config.yaml
n_layer: 10
d_model: 256
n_head: 4
n_kv_head: 1
head_dim: 64
d_mlp: 768
vocab_size: 646
activation: "silu"
norm: "rmsnorm"
norm_place: "pre"
norm_eps: 1e-05
positions: "rope"
rope_base: 10000.0
rope_fraction: 1.0
qk_norm: true
attn_scale: 0.125
bias: "none"
tie_embeddings: false
parallel_block: false
init: "normal"
init_std_qkv: 0.0193
init_std_o: 0.00432
init_std_up: 0.0193
init_std_down: 0.00432
optimizer: "adamw"
lr: 0.00207
beta1: 0.9
beta2: 0.98
weight_decay: 0.078
lr_head: 0.00504
warmup_steps: 455
schedule: "cos"
final_lr_fraction: 0.1
batch_tokens: 16384
seq_len: 1024
doc_mask: true
train_tokens: 141100000
steps: 8613
dataset: "wikipedia_en"
Each number is 128 + 32 x the weight over the matrix's rms, rounded and kept within 0 to 255. Layers, rows and columns count from 0.

# layer 7 attention query, 256x256, rms 0.102, rows 40-63,104-127,168-191,232-255, columns 96-127
[[110  89  88 151 133 163 116 116 181 144  77 152 146 134 141  48 148 102 143 132 139 123 139 121 136 124 138 170 154 128 115 197]
 [118 110 197 155 149 128 130 144 115 129 117  87  93 103  97 130 151 153 151 126 146  99 135 129 127 108 152 116 156 107 120  95]
 [162  87 111 111  79 104 105 107 152 142 101 114 174 157 125  86 121 176 130 125 134 144 166 110 150  92  92  90 121 168 111 160]
 [120 161 164 190 147 139 131 137  85 149 119 100 105 123 135 167 131 144  93 144 105 121 117 132 162 131 148  88 205  85 154 117]
 [152 136 176  98 125 104 104  92  49 104 251  76 136  83  94 166 167  80 117  99 103 125  87 122 125  39 191 141  69  84 108 107]
 [107 117 167 113 110 109 126 112 147 132 144  77 120 121 133 155 129 157 147 146 101  67 100 116  72 111 134 119 132 144  71 128]
 [145  77 144 188 113 173 192 138 192 133  76 187 162 161 136 124  49 184 178 172 171  98 132 141 113 155 118 107 109 229 159 167]
 [118 122  81 140 162 220 157 160 161 128  44  88 157 210 184  82 145 143 176  94 124 116 180  94 160 153  99 127  98 127 119 215]
 [113 105 139 116 106 102 140 123 131  86 181 143 106 116 114 128 156 150 110 137 122 128 142  80 133 113 139 139 110 133 149 110]
 [111  88 101 162 148 166 125 107 184 164  77 192 107 134 149  53 147 120 146  96 123 140 133 135 164 145  90 181 207 159 134 181]
 [169 105 166 106 169 114 127 126 151 112  71 141 117 147 137  87 119  92 159 125 131 135 114 118 107 126 100 113 167 102 115 132]
 [119 126  78 107 161 182  89 203 168  96  74 135  54 154 142 147 215 188 109 100 131 107 154  98 184 187  38 154 129 128 154 181]
 [ 86 211  84 103 139 188  42 126 116 104  58 114  66 130 135 111 255 112 130 110  73  88 113  48 137 177 138 140  84  39  73 200]
 [137 152 109 131 104  88 112 159  15 137 211 120 161  96 139 234  82  89 100 164 159 157 119 121 134  79 133 125  54  89 188  56]
 [133  98  79 163 107 100  82 168  61  98 150 181 111 143 151 173 117 159 140 186 126 160 176 138  80 155  56 101 126 211  96  65]
 [173 160 115 117 154 146 112 121 195 148  42 198  78 166 139  55 143  57 140 117 142 158 112  98 167 170  92 145 141 133 141 126]
 [110  39 121 127 147 144 106 123 145 160  93 121 178 158 106  79 145 133 156 121 102 107 152 149  95 163 170 113 197  93 100 236]
 [160 116 140 114 129 224 169 147 147 160 119 155 123 109 101 119 163 150 143 123 116 156  89 151 170 128 161 178 132  95 136 148]
 [120 160 160 132 142 127 153  84  60 145 200  28  91 125 118 184 176 129  69 105  76  84 152 177 114 100 209 113 172  88  83  86]
 [143  39 139 150  93  67 183 110 103 157 218 141 195  96  99  79  80  48 125  93 148 213 149 203 151  30 146 126 178 147 136 117]
 [129 186 104  84 127 118  64 171 177 122 119 146 153 114 122 139 117 149 158 182 157 184  96  47 142 158  80 127  50 157 118  73]
 [108 149  83 139  86 144 132 151 133  91 134 129 172 143 147 163 115 161 109 156 116 104  80  96 112 144 125 109 118 166 123 134]
 [ 77 135 208  78 133  93 126 127 104 122 147 110 108 103 133 164 126 156 141 177 132 127  63 115  85 122 140 111  83 114 126  50]
 [152 152 149 114 103  98 132 103 186 129 154 153 175 140 171 139 115 100  81 134 129 172 109 133 126 144  98 144 185 170 121 152]
 [118 147 151 128  84 133 108 123  89 124 143 165 146 173 133 147 119 131 148 163 149  89  86 114 134 123 109 114  51 173  86 157]
 [149 118 131 110 165 156 110 105 120 138 163 129 126 158  84 147  88 152 130 135 154 179 128 104 153  86 158 167 173 156 145 116]
 [127 157 186 129 146 151 109 119 153 149 137  68 117 110 137 117 213  98 187  78 143 136 120  84 158  96 131 168 118 104 167 137]
 [167 147 119 100 146  58 125  76 167 120 168  90 168  80  77 154 117 177 104 117 116  94 132 159  78  63 175 164 127 120 133 114]
 [164 135 199 112 153 153 183 141 150 113 165  98 117 144  92 120 109 175 101  95  88  92 109 137 112 146 105 146 194 105 131 105]
 [ 82  98  89 148  84 125 124  97 189  86 167 134 113 106 100 109  76 135 132 135 134 166 183 167 112 145 172  67 137 164 125 110]
 [137  78 178 154  97 227 160 142 211 191  88 127 138 204 138 112 155 109 159  97 165 117  87 113 148 157 105 193 141 162  73 216]
 [150 164 145 123 115 146  58 223 121 162  98 169  23 178 167 186 165 168 203 162 120 131  98  25 184 145 120  77 120 194 181 158]
 [152 133 128  87 139 151 115 154 105 104  78  89 148  74  94 142 142 155 109 118 126 123  86 135 116  71 131 113 110  86 173 115]
 [138 154 175 110 120  98 158  83 129 121 139 145 172 107 105 122 142  84 112 127 129 144  84 157 135  97 117 113  88 130  75 137]
 [180 105  87 148 120  66 161 130 128 116 100 110 159 143 108 114 108 122 138 153 143  99 173 140  59  82 106  72 130 118 136 138]
 [157 152 171  80 157 129 168 114  71 126 153 109  93  60 135 145 146  36 214 177 111  82  55  39 127  80 116 200  35 105  85 112]
 [177 167 184 111 203 120 136 165  74 179 150 164   8  96 168 125 133  94 197 123  92  88 104  81 133  93 114 136  61 118 138  46]
 [ 75 125  95 101 167  38 119 142  30 142 130  98 148  86 170 123 158  82  93 170 135  86 128  65 131  97  86 180  74  52 147 126]
 [ 71 108 105 127  22 125 165  46 165 114 103  43 193 151 113 159  88 125 130 156 150 113 155 181 103 140 183 191 208 142  90 125]
 [149 140 114 150 155  50  99 130 135 174 106 178 153 151 125  98 169  50  95 183 135 160 147 167 119 148  98  92 105 113 142 167]
 [138 150 107 130 191 144 100 129 108 108 164 135  53 113 121 102 129 118 172 116  94 159 185 137 124 133 154  89 123  94 181  62]
 [120 193 146 117 115 162  59 150  91 148 170 135  92 129  91 132 112 128 158 130 107  86 129 141 112 131 135 151 100 166 134 122]
 [143 184 125  94 137 106 177  57  39  74 147  53 110  74  78 212  89 153 144 127 102 105  91 141  80  49 166  64  98 108 165  27]
 [148  70 167 172 103 178 120 144 138  99  66 133 163 132  86 112 193  61 104  79 150 162  99 107 155 161 104 147 132  57 131 222]
 [ 93  57 118 169  23 141 128 146 135 125 134 114 170 123 134  87  32 152 145 133 182  81 158 153 102  97 158 120 111 224 100 132]
 [ 76 167 114 103 148 155 135 131 152  99 144 143 137 132 182  71 139 131 141  89 102 135 144 105 147 150  78 150 177 188 116 125]
 [129 114  53 136 109 118 102 101  83 167  97 138 100 109  77 160 111 102 164 123 137 123 133 135 103 111 129 122 140 112  98 118]
 [176 178 163 132  48 113 127  95  94 113 118 116 163 136 133 201 133  78 146 125 146 145  37 164 129 113  80 129 135 109  72 188]
 [150 122 141 129 113 113 100 125  99 135  80 114 101  70 103 155 101 115 160  94 156 149  74 155 141  88 138 137 117 114 138 139]
 [130 110 114  95 183 123 139 109 149 147 104 121 167 131  92 142 175 151 118 111 113 110 125 130  82 139 147 124  66  99 158 124]
 [184 123 177 118 177  84 132 171  76 114 151 142 148 108  92  81 154 150  96 170 177 135 114 190 108  95  93  26  93 131 137 105]
 [ 44 122 141 159 117 182 179 130 155 113 123 197  85 133 124 186  38 168  75 154 113 164 106  96 190 134 207 167 159 152 155 121]
 [148 136 148 129  88 153 123 152 139 176 181 111 125  76 134 122 139 127 127 151 103 121 133 133 132  79 150  48  90 150 134 117]
 [131  90 124 115 115  86 183  96 177 108 199 114 168 163 131 128  98 141 104 152  89 102  61 122  52 119 137 149 182 105 124  89]
 [139  98 115  94 128 188 149 161  36 133 119 107 134 132 156 179 144  89 153  89 162 103 187 185 154 165  95 140  50 155 192 161]
 [131 109 157  88 106  87 148 126  47  96  75 116  94 127  85 226 107 116 167 114 176 153 112 184 193 108  59 118  72 136 138 137]
 [157 113 136 102 166 170 134 172 130 101  97 161 155  70 127  66 105 157 134 136 164 137 159 130 136  84 112  32  92 117 128  77]
 [111 199 149 153 123 142 171 134 107 105  90 145 139  92  71 169  72 139 112 125 155 168  63  69 199  95 137 131 108  62 108 127]
 [222 124 142  88 128 101  96 146 138  81 118  90 122  97 137 103 167 124 128 127 141  70 181 201   0 139  70 132  20 199 161 128]
 [143 134 129 118  82 169 180  93 135  87 160 155 195 123 105  87  83 148  83 160 100 149  61 123 128  79 107  95 191  35  65  85]
 [ 99 106  78 204 134 102 108  74 146 161 170 159  94 148 139 123 140  58 167 122 117 238  95  50 158  89 160 117 233 144 103 117]
 [ 98  85 132 167 155  90 100 115 165 132 191 191 109 213 153  56 144 134  48 177 135 155 133 136 116 111 124 141 184 128 140 105]
 [103  95 106 160 171 119 172  98 190 131 238 126 213 182 114  82 133 172  57 151 115  94 121  78  89 149 140 153 180  87 123 107]
 [143 130 176 116 125 105  83 110 123 112 113 137 140  68 126 138  85 156  88 138 149 120 170 151 125 137 117 211  78 164 126 166]
 [210 178 162  72  83  67 117 159 109 141 146  76 127  20  92 125 190 121 132 131  86 119 133 207  64  88 143 106 129  81 131 105]
 [107 178 142 131 138 111 182 154 114 130  63 148 117  87  66 127 107 154  88  91 133 160 112 105 177  79 147 127 120 112 124  77]
 [133 156 137 157 100 126 205 114 183 143 212 129 194 115  95 128 103 144 131 155 101 165  54  99 101  64 110 104 168  96  80  89]
 [198 131 139  83 139 143 127 195 120 141 157  47 124  87 113 221 183 159 133 146 157  92 172 116 185 141 101  87  90 127 174 115]
 [105  63  60 162 216  64 154 125 182 126 155 142 150 185 160  68 184 138  68 152 111 112 195 128  76 168 136 123 139 145 174 175]
 [126 169 149 174  84 129 117 103 170  84 120 154 110 178 141 121  95  94 123 131 136 177  87  84 154 100  73 128 163 164  61 101]
 [122  97  78  83 131  82  75 126 127 117 138 133 105 193 138 113 150 134  81  82 109  98 107 110  89 147 129 150 114 124  85 116]
 [151 113 134 149 125 170 170 141 100  91 128 128 126  92 150 189  97  90 124 117 130 120  97 106 194  79  86  64 120 127 112 167]
 [117 152 153  96 131 134 113 170 110 120 146 132  82  59  45 143 135 109 141 145 173 127 100  66 163  81 185 154  88 164 115  91]
 [108 156 153 186 161 204  80 162 117 139 123 122 114  70  96 102 162 128 136 106 199 150  87 119 174  85 184 110 101 176 162 112]
 [162 145 100 139 165 110 124 159 102 182 154  75 102  76 142  55 146 152 125 189 142 119 138 140 118  95 117 126  89 126 170 177]
 [105 129 113 143 158 197 120 129 149  84 154 131 114 137 117 113  50 156 112 126 124 116  99 170 130  98 194 113 130 198 127 148]
 [141 126 219 143 152  58 183 173 106 149 107 168 103  71 119 143 124 110 102 122 196 161 107 162 144 116 127 145 140 175 139 105]
 [152  66 142 136 114 129 137  60 161  25 141 125 178 182 177 128  93 178 138  93  94  98 124 179 106 161 100 137 218 159 106 108]
 [136 138 165  56 102  73 171 166 108  69  96 155 214 110 105 172 183  84 108  59 203 177 165 165 113  72  35  90 109 148 124  82]
 [107 115 172 141 150 144 115 118 141 141 104 171 137 108  99 143 147 107  87 125 153  73 122 121 136 144 111  49 186 198 154 190]
 [151 151 148 116 126 127 200 150 130  95 122 148 161  88 105 195 123 151  44 139 139 139  98 162 100 104  90  70 125 123 182  94]
 [ 91 177 205 146 169 185 131 119 162 115 183 116 130 129 103 197  97 116 125 112  94 136 138 100 190 128 219 160 143 144  99 143]
 [178 148 153 122 106  89 127 117 136  90  68 129 205 158 134 106 144 129 119 111 140  95 199 167  34  65  53  44  99 175 154 103]
 [142 127  97 182  76 212  98  87  93 140  90 144  97 168 177 140 109  85 154 133  85 113  84 118 149 145 120  90 176 115 136 170]
 [ 56 137 119  70 157 165 144 176  68 138  42 101  45 132 146 112 177   0 255 164 149 168 117 111 111 157 163 147 138 130 109 144]
 [179 121  48 187 128 128 120  45 159 158 172 170  75 197 145 113 106 129  89 150  77 121 136 142 129 145  90 113 142 125 172 168]
 [139  56  92  56 140 136 107  98 114  83 104  80 177 184 176 145 174  77 216 102 135 149 174 171 106 188  70 113 171 106 129 133]
 [ 64 158 188 141 154 137 115 116 172 199 115 102  86  95 131  94 153  97 156 141  81 136 169  82 155  98 181 169 142  95  92 198]
 [213 130  78 207  81 154 103  88 117 110 187 114 114  95 124 101 103 247 145 115  80  92  79  83 105  71 159 173  67  76 142  73]
 [ 78 155 122 129 140 170 171 131 118 106 144  98  71  66 125 154 140 174 118  95  98 158  96  47 171  82 214 195 102 103 115 101]
 [ 90  63 111  94 118  92  64 142 105  69  19 110 174 118 140 105 116  93 187  76 219 160 114 113 120 118 127  66 144 239  85 200]
 [174 166 197 174 131 147 178 137 133 169 186 103 123  70  72 140 131 209 116 176  83 120 138 126 133  97 198 207 100  46 117  72]
 [ 86  92 112  61 141 158 115 128  98 125  79 112 127 225 185 107 147  99 228  93 137  81 192 146  39 177  46  72 124 166 170 117]
 [116 177  98 118 128 150 159 115 149 143 151 176 138 189 137 200 102 100   7 157 102 104 114 109  98 123  72 100  88 209  84  95]
 [136 105   0 104 138 116 124  82 124  89  90 100 182 169 186 115 177 100 117 107 101 135 128 111 137 202 107  40 161  56 106 184]
 [118  89 147 121 162 201 163 170 140  68 128 146 191 117 103 186 123 148  40 124 159  77 127 132 137 144 137 104 169 155 134  94]]
# layer 7 attention key, 64x256, rms 0.086, rows 40-63, columns 96-127
[[130 157 136 140 128 112 108 109 132 108 122 196 101 148 131 142 115  76 182 175 185 143  94  75 157 135 134 153 171 171 119 157]
 [ 64 166 104 136 150 149 108 134 140 125 120 135  79 162  80 129 121 190 106 180 167  94  92 151 105 115 206 126 121 138 144  41]
 [155 124 167 160 140 145 114 132 161 153 138  47 145 114 161 109 130 155  86 114 135 119 133 200 101 133 115  43  83 128 165 149]
 [ 87 155 121 161  70 225 144 194 124 124 175 128  71  85 104 101 154 182  46 140 103  68  40 137 107 117 170 155 118 139 103 127]
 [ 94 118 137 126 160  79 136 141 181 166 173 119  86 124 142  67 136 163  99 148 112 137 147 154 103 137 190 136 110 142  89  68]
 [127 113 132 145 129 154 132 147  84 160 180 124 172 144 124 106 152  91 135 132  99 142 122 130 144 131 113 155 163 117 134 168]
 [145 125 103  88 153 144 124 132 159 153 134  84 175 181 157 145 107 120 126 152 184 117 145  90  77 184 101 111 104 148  89 142]
 [125 103 128 140 154 151  76 113 113 142 123 177 163 141  98 198  75 151 145 113 158 118  64 102  94 159 119 108  88 149 117 178]
 [111  77 208 136 158 133 193 165 149 161 123 133 164 134 151 154 154 151 101  69 126 106 150 191 154 152 130  93 177 152 100 127]
 [102 102 155 110 118 204 145 126 115 110 107 146  84 131  85 148  96  60 125 124 184 142  95 128 145 134 176 211 151 133  45 159]
 [136 111 150 104 136 113 105 108 120 150 118  51 177 131 187  85 203  99 148 137 153  76 168 152  57 142 143  39  69 161 141 121]
 [101 131 119 147 106 115 138  84 146 142 114 112 114 134 135 105  63 143 112 109 131 109 121 147 122 106  91  79 124  82 113 157]
 [ 93 154 130  96 136  86 196 148 120  82 116 156 100 135 114 135 100 155 118 113 138 117 127 176 141 116 154 151 153 112  94  93]
 [144 144  85 130 120 141 106 102 132 115 136 121  76  97 179 111 146 115 147 140  96 158 139 131 119 112  99  90 105 124 171 160]
 [134 134 106 138 151 175 151 116 101 148  98 126  77 134 131 131 114 144 124 147 122 153 140 202 180 124 116 129 113 128 167 120]
 [159 192 104 146 147 168  58 105 105 128 110 136 100  97 144 159 141 105 138 127 161 120 105  65  98 132 151 103 132 152  98 184]
 [ 92 155 142 151 112  67 131 150 132 134 118 151 134  63 156  86 123 145 149 141  86 111 181 120 114 125 131 165  75  54 175 125]
 [151 155 163 191 118 150  86 152 133 143 127 156 122  70 117 117 126 140 110 165 133 159 110  45 177  95 194 180 141 140 123  92]
 [162 150 128 174  96 133 128 135 128 203 186 134  99  87 120 146 125 132 207 163  84 184 129 104 119 103 129 131  55 120 176 137]
 [111  73 132 136 130 130 120 130 139  94 118 130  93 113 165 126 157 107 143  76 130 134 126 179 141 141 159 170 117 135 169 112]
 [172 129 144 101  98 159 139 158 107 141 153 127 137 138 113 148 128 126 160 193 134 156 129 168 117 129  67  96 121 136 222 162]
 [134 127 175 112 111  73 139  48 142 147 151  95 151 165 144 241 104  40  41  68 104 151  70  87 152 119  78 135 148 162 109 130]
 [134 148 126 118 143  45 100 134  89  96 105 105 133 104 104 132 159  92  98 100 125 124 162 140 155 122 133  95 125  69 105 141]
 [116  40 120 141 140 177 113  92 125 131 141 127 133 166 159 140  77  83 130 106 130 198 192 145 189 168 110 129 146 179 190 190]]
# layer 7 attention value, 64x256, rms 0.0764, rows 0-15, columns 96-127
[[121  74 104 137 164 167 178 111 115 132 115 129 112  89 151 155 111  89 164 198 137 165 113 155 152 123 162 143  87  87 174 148]
 [100 157  71 112 165 115  89 125 109 144 166 136  89 132 122 145  88 147 147 131 142  89 116 174 160  88 133 127  99 111 143 175]
 [135  90 172 158  94 155 127 111 133 159 146  89  72 150 130 144 121 177 145 151 109  89 124 188 158 160  90  74 188 164 155 118]
 [132 106 139 100 128 119 186 151 132 118 140 127 124 132 124 130  64 149 142 171 146 130 168 182 167 119 106 140  97 106 189 158]
 [106 119 125 122 183 145 131 153  38 206 116 107  64 164 122 189 149 136  77 157 129  65 148 137 152 135 172 102  45 112  96 158]
 [127 217 118 101 119  81  65 116 180 145 132 131 119 126 119  65 112 169 101 150 123 104 114  84 125 139 107  54 108 101 125 120]
 [188  85 144 132 155 135  86 117  99 145 134 155 119 135  94 105 114 103 140  78 111 202 151 102 110 113  95 103  89 165  86 109]
 [164  76 154 124  75 217 141 138  85 162  90 167 101 165 141 110  87 155 156  64 125 152  98 150 119 169 169 142 177 174 114  66]
 [152 186 129 109 138 106 129 117  95 170 143 123 150 134  89 121 120 113 132 114 133  71 171 102 128 107 109  97 167 103 138 145]
 [182 116  82 149 137 127  62 144  98 112 117 150 124 112 149  81 152  98 118 115 127 176 104 115 158  86 143 140 121 130  78 122]
 [112 112  74 125 127 201  57  94 155 123 122  93 147 138 163 118 158 158 118 118 104  59 126 100 134 131 238 138 103 101 139 154]
 [ 74 175 113  83  64  97 127 159 163  90 152 134 151 222 150 104 126 114 105 117 107  75 104 121  55 234 146 126 175 165  97 125]
 [143  93 157 107  90 110  97 107 125 133 143 123 115 102 138 187 138 136  92 127 128  59  90 130 136 162 126 123  92  93 195 127]
 [142 152 177 197 117 127 177 115 148 135  96 179 139  64  98 128  94 121 114 149 108 146 131 181 118 105 153  84 135 121 127 163]
 [ 98  93 117  93 144 171 104 171 167  56 120 116 138 142 135 110 156 159 145 100 128 128 122  90 133 125 127 153 135 134 160 111]
 [ 76 105 135 109 148 127 166 116 104 122 132  83  90 117 136 148 164  93 114 127 131 120 130  81  67 125 184 159 227 170  86 116]]
# layer 7 attention output (transposed), 256x256, rms 0.0829, rows 0-15,64-79,128-143,192-207, columns 96-127
[[136 116 152 154 113 176  92 110 104 144 122 150 135  86 105 191  84 175  94 107  99 122 167 136 166 152 119 146 166  94 131 153]
 [106 138 162 127 118 158 101 120  81 116 178 115 156 105 141 168  67  94  49 160 177  94  76 129 125  92 109  72  81 113 116 165]
 [120 120 122 106 128 148 116 118 105 143 165  89  26 124 155  81 138 170  96  80  95 147  85 113 114 132 101 147 113  61  98  91]
 [ 79  67 147  91 146  98  93 125 133 100 127 124 131 177 104  71 121  44 156 161 181 163 114 128 157 113 104  72 171  80  77  77]
 [118 117 134 147  94 139 157 123 174 195 106 115 118  45 109  90 142 138  94  84 153 141 167 144 136 113 149 221  65  62 200 113]
 [ 94  93  96 129 161 125  89 157 174 133 125 170  92 191 101  56 203  88 143 106 142 201 110 149 135 122 121 162 106  91 111 186]
 [141  93  95 121 158  70 173 101 176 176 137 179 117 131  71  19 172 116 184 122  85 188 154  67 130  97 162 105  86 191  52 121]
 [144  62 113 103 138 151 113 107 118 146 115 184  90 102 136  79 159 125 133 139  96 145 111 131 146 113 102  85  80 120 110 132]
 [120 146 158 162 104 109  90 103 126 109 132 159 144  49  62  94 107 118  84  51 211 148 110 157  90 108 148 118 149  92 168 181]
 [154 188 106 122  91  86 192 107 157  83 187 111 163 147 137 123  96 134 105 117 171  82 103 155 126 124 121 134 118 126 142  52]
 [ 93 159 131 141 111 149 106 148  79 122 131 141  72 154 163 134 103 149 136 169 101 146 129 139 151 116 103 190 121 144 139 168]
 [ 98 116  90  64 185 124 110 177 170 204 139 113 126 167 150 133 203  95 104 161 155 118 157 155  98 136  81 144  55  58 104 122]
 [ 80  81 164 130 128 123 131 145  47  69 118 176 142 103 173 120 107  85 119 131 172 145 117 175 113 115 156  94  76 126 164 161]
 [ 81  86  70 122 145 140 111 129 152 128 151 129 105 152 132 104 135 134 106 102 120 155 117 106 113 133 167 115 106 115  80 115]
 [142 185  91 161 135  92 176 182 134 118 109 147 182 127 144 103 115 114 165 148 153 141 155 105 141 133 119 118 180 150 118  84]
 [137 185 169 120 113 106 124 108 134  98 119  76 124  95 117 149  92 185 183 141 140  80 119 138 133 115 137 124 157 126 137 162]
 [143 146 128 140 143  94 185 117 117  92 114 125  98  79 142 166 140  82 123 168 121 134 142 139 106 103 157  70 142 102 112 143]
 [149 103  87 145 128 125 145 141 177 140 169 167 109 130 163  74 159  83 127 132  68 160 130 124 135 104 139 143  82  81 146 124]
 [132 111  59 138 126  70 102 132 104  97 105 194 120 164 108 105  87 162  43 162 175 187 140 110 109  91  36 175 150 137  94 153]
 [145  70 137 132 125 152 166 152 136 118  91  63 117 159 107 145 100 153 176 117 174  78 144 135 174 117 171 110 145 121 104 142]
 [ 76 129 112 137  98 136 131 148 157  45 136 175 151  47 164 106 171  98 154 111 108 201  85 125 102 161 168 183 147  98 180  87]
 [ 73  98 170 137 141 159 105 156 123 111 101 139 143 155 157 105 131 101 147 137 166 108  94 142 153 136 156 126 119 144 111 162]
 [ 80 153 159 153 137 126 116 120  86 120 102  89 165 164 114 117 109 147 117 166 185  60  80 142 133 137 152 196 147 123  90 100]
 [106  97 100 127 124 151 123 145 121 134 103 128 132 110 106  79 138 179  75 121 207  97 121 158 153 131  94 113  93 151 134 116]
 [109  79 160 146 118  41 109 124 166  61  92 121 110 162 185 146 127  78 115 132  79 118 113 114 133 109 137 155 168 112 111 142]
 [120 133 123 118 109 136 132  94 169 147 131 188 109  95 104 108 118 112 142 153  64 152 143 138 128 131 183 157 133  81 197 135]
 [160  83 147 141 150  94  91 185 145 108 125 153  88 156 171 118 106  73  86 144 135 231 168 168  90 132  67 195 112 129 145 128]
 [ 49  98 139 157 101 170  74 146  98 138 151 122 143  65 127 111 156 195 158 130 188 136  48  99 142 107 124 138  88 135 172 116]
 [ 89  91  81 123 104 132 169 139 174 104 131 141 197 150 172 107 134  85 123  86 138 184  95 176 155 131 129 102  60 101 175 156]
 [ 71  85 116 103 196 103 108 111 121  95 108 170 112 141 144 125 100 136 108  79 153 167 137 153 142 114 133 136  93 177 108 149]
 [152 121 139 115  87 160 106 117 124 191 135  85 162 130 100 150 112  61 121 208 135  84  54 109 121 116 177 181 127  94 160  95]
 [102 113 110  88 154  82 128  99 105  75 120 129 142 127 145 159 169 173 102 126  94 109  86  95 125  97 140 125 134 124 132 115]
 [144  82 141 125 166 136  96 151 127 130 125 121 131 161  55 158 135 126 168  86 140 116 110 116 136 112 129  93 119 167 135 139]
 [130  89 160 113 148 136 152 114 165 162 146 116 136 152 174 157 166 217 117 182 193 124 127 113 137 173 185 139  96 108 110 148]
 [ 78 173 147 175 104  43 155 139  75 159 109 127 131  94 156 183  90  99  90 138 149 210 139 131 129 122 139 156 121 119 126 150]
 [146 166  70  97 120 134  48  97 107 109 109 135 145 122 155  83 167  78 168 181 179 145  87 159 154 148 118 101 101 133  90 119]
 [163 113  92 128 105  64 112 112 213 177  96 114 157 154 130 126  97 138 162  83 126 126 118 126 105  87 126 167 118 149 136 134]
 [111 156 150 140  89  97 117  46 163  55 103 133 160 138 153 144  76 125 110 136 164 150 132 184  90 112 112 162 157 176 159 138]
 [173 213 133 110 165 111 187 195 146 179 174 125 109 160 120 152  77 101 121 130 101 116 107 100 113 121 151  84  90 152 156 123]
 [147 110 118 161  88 165 175 141 119 164 100 160 116 177 131 133 129  20 141 105 139 130 126 109 123  57 115 137  73 106 117  97]
 [112 178 137  91 161 107 165 125 179  95 174 141 123  82 103 157 127 142  86 144 138 104 163 104 126  92 152 135 155 140 124 143]
 [133  93 108 115 164  86 109 113 151 131 155 107 122 131 136 120 137 145 104 129 119 167 170 153 121 161 147 124 167 166 162 120]
 [ 94 136 161 136 106 113 129 121 177  92 158 104 129 138 126 192 109 176 114 124  92  98 110  90 119 151 129 185  78 145 114 147]
 [ 99 131 153 197  85 116 141  94 118 124 113 147 139 105 142 143  73 146 124 112  77  98 138 170 119  78 131 137 131 137 215 145]
 [147  65 133 120 150 162 140 152 112 166 135 129 107 113 137  94 160 148 119 134 126 109 135 155 146 115 135 135 110 153  66 118]
 [148 137 107 167 147  69 154 108 144 127 144 130 124 113 127  96 116 106  77 124 162 156 147 161 123 190  96 116 226 149 104 129]
 [110 130 154 140 122 194 161  80 124 127 124 149 123 146 137 157 131 116 138 134 105 149 100  84 176  97 140 171  58  60 193 131]
 [169 107  51 134 108 156 115 138  82  80 110 147 178 143  80 125 158 155 137 103  91  61 119  86 136  62  84 170 128 114  70 130]
 [106 145 104 170 126 149  92 135 122 141 201  95  79 132 132  65 114 156 107 152 163 176  86 127 158 161 119  95 114 191 185 115]
 [169  93 121 126  92 128 111 111 124 109 121 121 100 167 130 126 177 136 105 131 129 103 134 111 143 151 114 167 153 109  91 113]
 [104 129  99 119  99 128 139  84  96 167 149 155 181  88 150 140 149 110 142 170 160  79  94 114 147  99 157  99  99 178 114 136]
 [161 133 125 162 105 127 183 149 165  95 144 186 192 121 102 143 163 107  86  72  78 105 136 116 102 112 113 110 149 142 120  94]
 [118 161  98 150 153 142  51 137 123 148 169  91 112  95  76 152 160 122 172 211  98 181  83 160  85 108 100 160 165 199  63 142]
 [163 119 101 141 109 111 177 138 141 106  69 118 180  44 167 204 135 135 147 154  82 132 139  88 159 133 180 131 158 157 108 137]
 [157 161 150 104 108 131  99 169 103  95  84 132  73 125 110 118  98 162 192  89 115  95 168 170 139 102 112 168 165  94  90 118]
 [123 177 140 150 107  95 104 131 148  97 150 126 177 188 137 100 140 157 148 201 189 125 128 142 167 165 208 106 134 112 122  83]
 [159  96 183 154 108 145 148 151 152 165 145  81 191  79 175 103 141 141  61 151 113 197 116 109 118 135  90 158  61 161  84 138]
 [104  89 121 136 130 111  87 136 145 187 130 126 111 161 115 130 126 145 133 126 101  98 145 166 108 147 122 143 184 133 123 145]
 [116 100 104  86 138 149 102  75 148 153 107  73  56  97  85 135 153 132 141 158 123 146 110 207  77 159 132 134 183  92 114 112]
 [214 111 128 108 182 132 143 110 106 127  84 162 133 136  69 205  76 184 173 125 122 145 141 125 155 122 165 130 154 103 136 124]
 [146 162  83 138 103 127 162 101 140 120 115 106 146 115 126 173 155 118 123 150  96  95 125  66 137  86 114 144 140 147 106 110]
 [165 110 129 131  52  96 130  97 140  84 127  53 108 157 200 140 167 137 215 138 156 124 112 111 152  98  88 154 114  89  76 105]
 [160  89 169  94 126 154 101  95  18 162 140 150 133 141  45 113 101 131  90 118  69 125 135 141  66 179  92 116 163 134 168 103]
 [117 160 140  96 146 142  45 181 135 191 196 163 115 153  90  62 109 181  88 193  90 153 141 152 163 142 132 128 129 131 161 134]]